Weights of a small transformer language model.
Size: 15 layers, width 64, 2 heads of 32, vocabulary 8192.
Architecture: rotary positions, no biases in attention or MLP, untied embeddings.
Training: a variant of SOAP for these matrices, 82M tokens, 5013 steps.
Each number is 500 + 50 x the weight over its row's rms, rounded and kept within 0 to 999. Layers, rows and columns count from 0. Numbers have three digits each. The size before them is the row's rms in percent of the matrix's.

# q: layer 7 attention query, 64x64, rms 0.181, rows 0-51, columns 32-63
# k: layer 7 attention key, 64x64, rms 0.185, rows 0-51, columns 32-63
# v: layer 7 attention value, 64x64, rms 0.276, rows 0-31, columns 32-63
# o: layer 7 attention output (transposed), 64x64, rms 0.242, rows 0-31, columns 32-63
q0 088:560516442456551489582543532412472501450531511437420478376510500516534458454553413588466550539563
k0 086:484459503500482545415491551515485532531471492320526512536426531468543459394621499522472407420484
q1 124:512563417567453433529461576501501544456581476505525548483572437501478468573502498544521385506492
k1 117:468484528466602478492534458435466517602545518527480481491466462463412459560550438436470518514578
q2 094:518483433493578542529473536448439503585529483394478536430541498534524525415568465520479478471537
k2 088:525545569530465515550427445477520540490558536428465504566541532535543468489489412511562404488521
q3 105:450555411541457503572481519515492535419562514553561436466527457472498396555503574622466474596471
k3 112:530470545499532507529540565439436421557539466548453484429495503585463534486480427529528521507571
q4 092:469599447494535485555468446450503513520577496441493484502465514446464468674436569497495459541572
k4 096:474491471540430558545559580570464503488472497511367491396469496545448494476552520530579502540514
q5 105:516572441509399443506440552486524517430522463648477503502502445470499427560492528491602501574569
k5 093:511446454551553473480457515570441407561472441556462559480406485439399526474493543455481612510466
q6 081:501555514500445502507447465503492437485556451545520505501599450512404481486531469524557482490511
k6 092:474477540401520473477539586493461502480461517478570455488475556463550504480477555492519573376511
q7 116:521407525500498524463466514491456510544508459439484527504492556524462603334611514465539631413503
k7 094:577488540457459546512545549471522418443583527436528464483508561505552566551498593516557460531494
q8 105:523442486464468539502430520480482516595548406479503526504505467512442571342596475485520577453500
k8 107:560519491474502546477480555432528446466547523464493452493482529511549521533427572532515505492502
q9 096:524466519535476484445511507474460504613507411474420468557468492538542610413532571491514598473374
k9 075:510503453534531537449512469533522462590573536557577457553522458375422465493439491479477487483533
q10 110:523483522527551544446510500484585621513366529562513520442562509504521438519422519498429400582527
k10 111:464531510553524453538493439413423570422436574485393511460509490525502557443491459507491520495494
q11 112:520534483548540450517572482485550470437560496504635438452558495531442362607526505470445397514519
k11 097:533449439491501503484503543446436530456467492445466463423434563552475475540595528620587577530513
q12 121:492549505568535439520562491495540508460524537486621534482501494516519373634489448511509391575489
k12 069:509561501512561491567570453517436565468554532526445432444412471528478572469549457603510518549544
q13 079:486541469472540511454443441488461436529524532499472410616571523495462418505446594544453547453482
k13 122:481444509426462483456471580496580514467462478465542529433466453459541425544461495545474480472516
q14 092:375578553468478535509521505538517468530543564508494396511461499519555485521497515539496587594446
k14 143:508543551561519530556546524531428575527484405537511556468529445538490485504554508446507496531475
q15 133:501507481547596457498570513447513523473529595481613470467518570443501401646441478481516387560497
k15 088:534518505558526442576524408480467549460448566440442511460463514594545574439516418567484496567512
q16 113:492489538551557542467622564469528506505479607502568538478516596516548412564490461444537433515529
k16 101:526521493543503421609515407448524555470520532444477480435487511529484624396521468552561467515458
q17 125:477536524452529413535470472483444514462521562474489472431579447520438396576533523517501358539541
k17 117:497486497507471441481497560434511561545506475453477501500470476529558506488552486554497430506422
q18 094:462510529516489437579518506484496440518500461480442462440533478571467518430491392396519553416477
k18 116:482498541509492539555578393501501499551622547560500447487474573510502557549434457498490447519560
q19 094:526483548556529450522542444534509518411521620477544418505506604547481417525437535486464363498534
k19 095:466493500500431377565524448490458569506476463450532498462525489590490657447495502487493470583507
q20 101:477481450466438478464435614433456480439457548471507499503578622480456429427549512477467518480530
k20 161:511554522577511486585553481507456481487474579481444509484451512524459518487542446548473576579437
q21 114:540555520546562468510597439527485480546571558386550470469547528508513371556472480521510391506450
k21 091:559462522561446448559568460476499543547549564484552400485525446555546606430459454506511486543465
q22 134:493582551531383559500481518493416519459570506467437481503567483565430491566472505477546509454577
k22 134:439479527562434484522583569549471563413517470466412549478411566479537404493472431580426592514512
q23 121:579551514508490551442475462533560590480514515561424429572503521487498537520493623442433513420501
k23 124:517561471490396466525557512505482567484361455391518467550497421532481483457465549419561414548438
q24 094:398566506533556554429476493553486498579462499466508577553461420451486436519579436516513393513511
k24 094:531519450472538490508611553550560482471403517535480594423451541459452332546505477437600488492489
q25 134:440480474580529567498551527483496488491493504507544566440485467411603377592526540535465495507491
k25 147:455407397490498436407505507448521506527516569545410558481442467513515477507506441566485537503396
q26 127:529462435570500532515531569477522529528484483600598551585442539456513577542436532427536481500498
k26 131:561501483513569488501513486533546548388414559463484520524546411482553440469528423567521497515501
q27 109:466424478510432556529560375489527491437574523488594532463532571501513498562516533517512491530477
k27 107:520436463496498455531481461593472600541545448445466487568504470623499550553517530529429410541533
q28 117:417509537532498492540505474565478519503525438580483522489491354520446550533577527513466446523513
k28 097:500498510420544545420491619504501483507521453567436600458484511406449448606508550477524512483487
q29 141:468529518474557546530497494522509541504534466427488464387531397529461494602640475468503468471568
k29 132:420490469511421531426512482488451494628627520538418542453484569559482489522480503509465482510493
q30 119:441598525574527481510478421541465477479512495479392534551508442516413518506552468604506461544565
k30 105:457555569415487585481579572591488500445544472544435530426418554444413390627521523424519559530544
q31 114:483477494484469530482410530538514542470486616432383409527516588517574573499401527532508514481539
k31 101:507541497476429495508555522457452489462503455512485513478525586548530610402447564448527483453514
v0 080:407523513445539493435509582558486524523543614514495383456549563498507486592434507555485481562512
o0 074:522514462482460580500584464513541507480551533452463449582477454427560453493442444468539467483397
v1 095:502535426439444470474500520542489502501385440487513520506508512433486464401572463438547491420546
o1 083:540534523562495537491539504495456499481533567532445549491489429455463459657535514551502543493630
v2 097:464553552401541525545548530591552355495529517420508497558504480504463537499496534530532492472517
o2 085:583596465585494559475537514459490586467414582503421506443522477524454494523430568426547439618495
v3 070:401484404466498518485531551507474513568459536438515545484530510433427468432612566443449566482479
o3 069:512507573532513592485518538526468496400467543423436554544492463511537547436584468493465537529477
v4 073:487408568461464506533449572462476529514560500457385530509517500389601473528482532534538499459429
o4 068:466473489441443456478489465475489525476432400481475516465469469537497416484520435555349472579596
v5 071:422532415620543570569450454455507482469474463478504499424467471470543448573478518443387518562506
o5 064:471450479411459448521487335482551469551508547374533496492492500533514522531552493476536526449465
v6 087:476551460618420505453523528472469540436508527549521607520487515518545526573410621542457492541510
o6 086:458468491460504562492425530560427576625492468500506481534524462504532485481454483445550509453530
v7 069:529505463413498494535539577474507538568519485452518503438635516489534461524486483423478420532556
o7 068:461568569550527529525529503473461523460530453459489510399472458556510538510470436522466570526543
v8 085:525660565377506560524509549439482474437506529480512512467537499475519541456393484459568532496492
o8 082:481462503545514487529568501572506564492451476521526399487463543554505441595500573543492543584438
v9 081:570478465482477460529473469390595451484458509552503586477530483586537506466488470462595470480490
o9 074:507533560490532437549417419529456426532543503522579476535516498578504464511455442473563571505539
v10 083:443474443408545530443443522518466516551617517543475388505492426460457545525457433516511449574564
o10 078:442512489517477584450610498616547521424528512544396489442439375535470522496469524489424504538390
v11 084:516502593459464486486435438628469464517466576478543432482517450529449492522475591469477548493445
o11 071:458466548539543507423464488515484408467515435476582561567455551456493427512584479573534438504482
v12 069:491503472558451432589417495429502606484482466511549428541436406495436486537529534430492455520523
o12 083:476542519448484508454467509587434330617530491475535524496478535486466520536610556552530535485528
v13 081:479536581486480518524476475484485437503402462506493582458521506533554468381436436478569490431524
o13 074:515499461539546449532564437445555505451429472506539581479461577547477488643451445422468556468476
v14 080:469410497566541510474497459536518526502413527571569601487564501473513411579488565448476460423503
o14 064:590505518509426568503466468568449503595560545426432524683589480511453517516395429511517622489561
v15 075:475495512424455474491436578570494392511467457557504634536489498472498493343583473526501482460501
o15 082:465490502551554547473431522536494502364403491515499454596484507532482425591457491408510504547493
v16 085:487474518491528468546544532569533482515445509483485446550471491537522470643507560523422564544487
o16 063:545559545514481503475462441434487516540487523426569543493481500449485510338474427527599416507542
v17 084:474494531442458499526448495604547394576396547558528547506507431602569434457602481478445554435492
o17 082:508543475586582474436449505521478575485500463470401547538449464407416500576523504494598553457551
v18 070:469469491527564532493597536506494521526509508542556452543616451457401491506490391412442443520480
o18 069:623539472489479457595610496493476481472591431468547478493484459539537501518411516473559439542441
v19 076:545364482563590485578512469552533521510454433437495565498424488405525478559507494509489498486423
o19 060:457603453486507453560389467429531493543434507510532597443534467436454477424497449518488491519522
v20 074:515496433523564469646558489490586443543483512429504538466434609508526494442489502519515559550482
o20 069:506506528523523498579445475457463547585414572541439515540583487547506497469550526406560428451500
v21 081:474450469596449465506545473463409599482589530528535466504563548442522506499479487532454442533546
o21 063:521412508439515556524509504525530466552511490510530534541486450403516562457435527489474515547495
v22 084:483486472520509563580486539600488522487482495499544458491483503391574448455570514522456551563477
o22 071:438506487505450516485421479456522451543516481448467547525522519487404586497492467540588399537426
v23 079:508538562543515463523578402527501443521485506463476416556470479559353522535482466481499488423578
o23 068:492420564434486510488577534435544465475461512519538453431579505451486436403431559514603444515506
v24 071:500460526525488496457510401548516520522511611540471420487493480492488533536420525496473597555518
o24 057:525448526468436515449543473476570512603594505522487546474498500498453470436575584431486487401427
v25 083:483538525481556602479563574476546484468472565492502493495499506566558510693415540516510468504433
o25 072:539485446512400480429422468433461469536542503458479445523533566440589493418493568487563528532519
v26 085:529497563488455367479437506461527480476450458484402571492536605597500461431525486510564465367584
o26 073:558573532502455537492455490422573406507514520517475497547464477456501420582493510506504479461510
v27 071:522532527503598562506453450531487419520440440486530387447435502468524498510561506557596471438475
o27 066:520434483542368489448472432454466499494471507501465485551572512409438454594503532516528546487419
v28 076:547488572477543552548584497555511528460546546523581455453574546489547468503403497483530473580440
o28 074:459576549572502425424604500507495588581542555419538454550513462502580518570426472513459440476438
v29 070:408475423497403536406497500450463547532449628552456549505505543594519478502493502510450494469462
o29 058:509494487444422429478424581507458539462558413475450502570507538567517581487538501450479561488563
v30 073:547433408588509480468539412485516523454565421473586583471509548437464492500475539473429469553560
o30 069:530468565542502521618462464524529491501640525488446553508550479568519592558525526515564412575478
v31 080:536447481513455542424522455454531468468477516525563599518558495634564496405522481543513471426521
o31 069:474470493569497478560486570497488455496543546530560490511528579514497575504467419442459546468480
q32 095:621520562540483475508570516407507432597556497550544485536448503571549522540397495412588543477490
k32 133:543572474606485423563603510509460484558559567577527460463524461462445469541463499531564534495421
q33 117:412482449413496517507425474605524553421457454451499549515509488438492484431559474547421428524507
k33 073:548478515528471487493580507502517462582585470566461482510484480477624534535460505472531561535535
q34 100:568497529537499485484602508409491460543571524517483519444515459503531485561476543436546616494496
k34 063:518590503511509412546575536508468532508488561589502465497520485483446419531465481575558492455346
q35 050:443482576480482565534455463597514476486435471498471563505497587463419473419491458508474568469528
k35 080:495555519557428496531540516530511527524551507519457412434636471523472562516524579461489597526515
q36 066:488499526534528517550471498519505635407352575530434453505568466465547482505476572570516510482469
k36 063:582467565483599534430460486473509456426552438444629537546448496457529512513466500536425433493512
q37 085:568494477575500508462555511426483466568518566520481475380541424580545478549539546443509575493497
k37 085:515538534563489421635538499508559562448460519528518465489482546524438424526519492462536538467513
q38 062:457559562506495550539456491436552553556478548530579485567534628429519554437412563496507498445522
k38 088:494471495514532551409551484477555498538484537515502458522476527506544545480556500547539440447568
q39 083:446487469464544543568394413548510507437476465463478596519499565494434520480532489576471447477525
k39 070:491456552440516553408424449492521415493504494404492583531465533491572475556503500490480513516594
q40 083:526532507429378458594470434461460451498562475453453483613440510433478439538370571522530475487490
k40 093:558589562473523462475528423508460475574527477420485485546502466530522430570516446425561381500463
q41 070:429583499508583498533408484531555522412479421438531586494493532426441471385525492586440447489438
k41 062:511433525496508575381411469521546470474428482468497559546468556522560470506488512424467532531620
q42 088:469495494479564466457457385557447574474481535454510502530484464363474573413528509471449507447414
k42 077:534473501492457496489518570607500428546472508514446492503427477401519477467490527393417488470528
q43 086:562537460425426480431525487488545441472417423524590445526500456477465539483423494497434429546493
k43 081:419472418448564477523466484483538477532458509538523600537436452531559448464567466550575477535364
q44 071:521537476473422419502538534448495496498522474474493519545529498599508417493535553473489519461425
k44 065:509528520580488399528562434504519538525438454538536452475539485560453503414513507596542523399433
q45 076:509601517552478572485409412420507514468385482505570486555560531534549427425394537456491492454465
k45 081:420484536455559586550474517462531440471493414516543645504473507557496499585500484415465457462547
q46 100:387525564606521634524507513529543520498569527486534525443578480539492529472508574622552516466429
k46 088:558455490476459544479508537501598531490559612538483439414558531472583476471522434474457514488556
q47 094:456592507507485548485435459571525430513422511501529508576419569483490507398421461544464534465414
k47 088:438499437525477544480516573520470441627552449539515603468549417499512530469566467430469551609628
q48 076:533495476496476493609492513512484512543597488459519595426503519472527559603440474397598508424503
k48 088:528526520457475568490443575493512507547562478432469484456443515439534415478478543496482516541604
q49 096:538463473485471475473517616620485532485518434488469486506496521581392515522497422549470527527527
k49 067:488501417496462599486523461603428570425508444381530517550478563492583613535538466474503517526576
q50 098:612584521457462474472520484472535546383464604423494466513498480474554515469474515479490493538432
k50 095:592496536494526476557569392515538592466537484534412484430466410570484539516573582479524479551438
q51 100:529605500550501462524528480432468542500491478460517418516533604507654523523424555430520562483499
k51 094:490599589467492611483526452483510425424552474513486531589366590549456464563430519484542406521528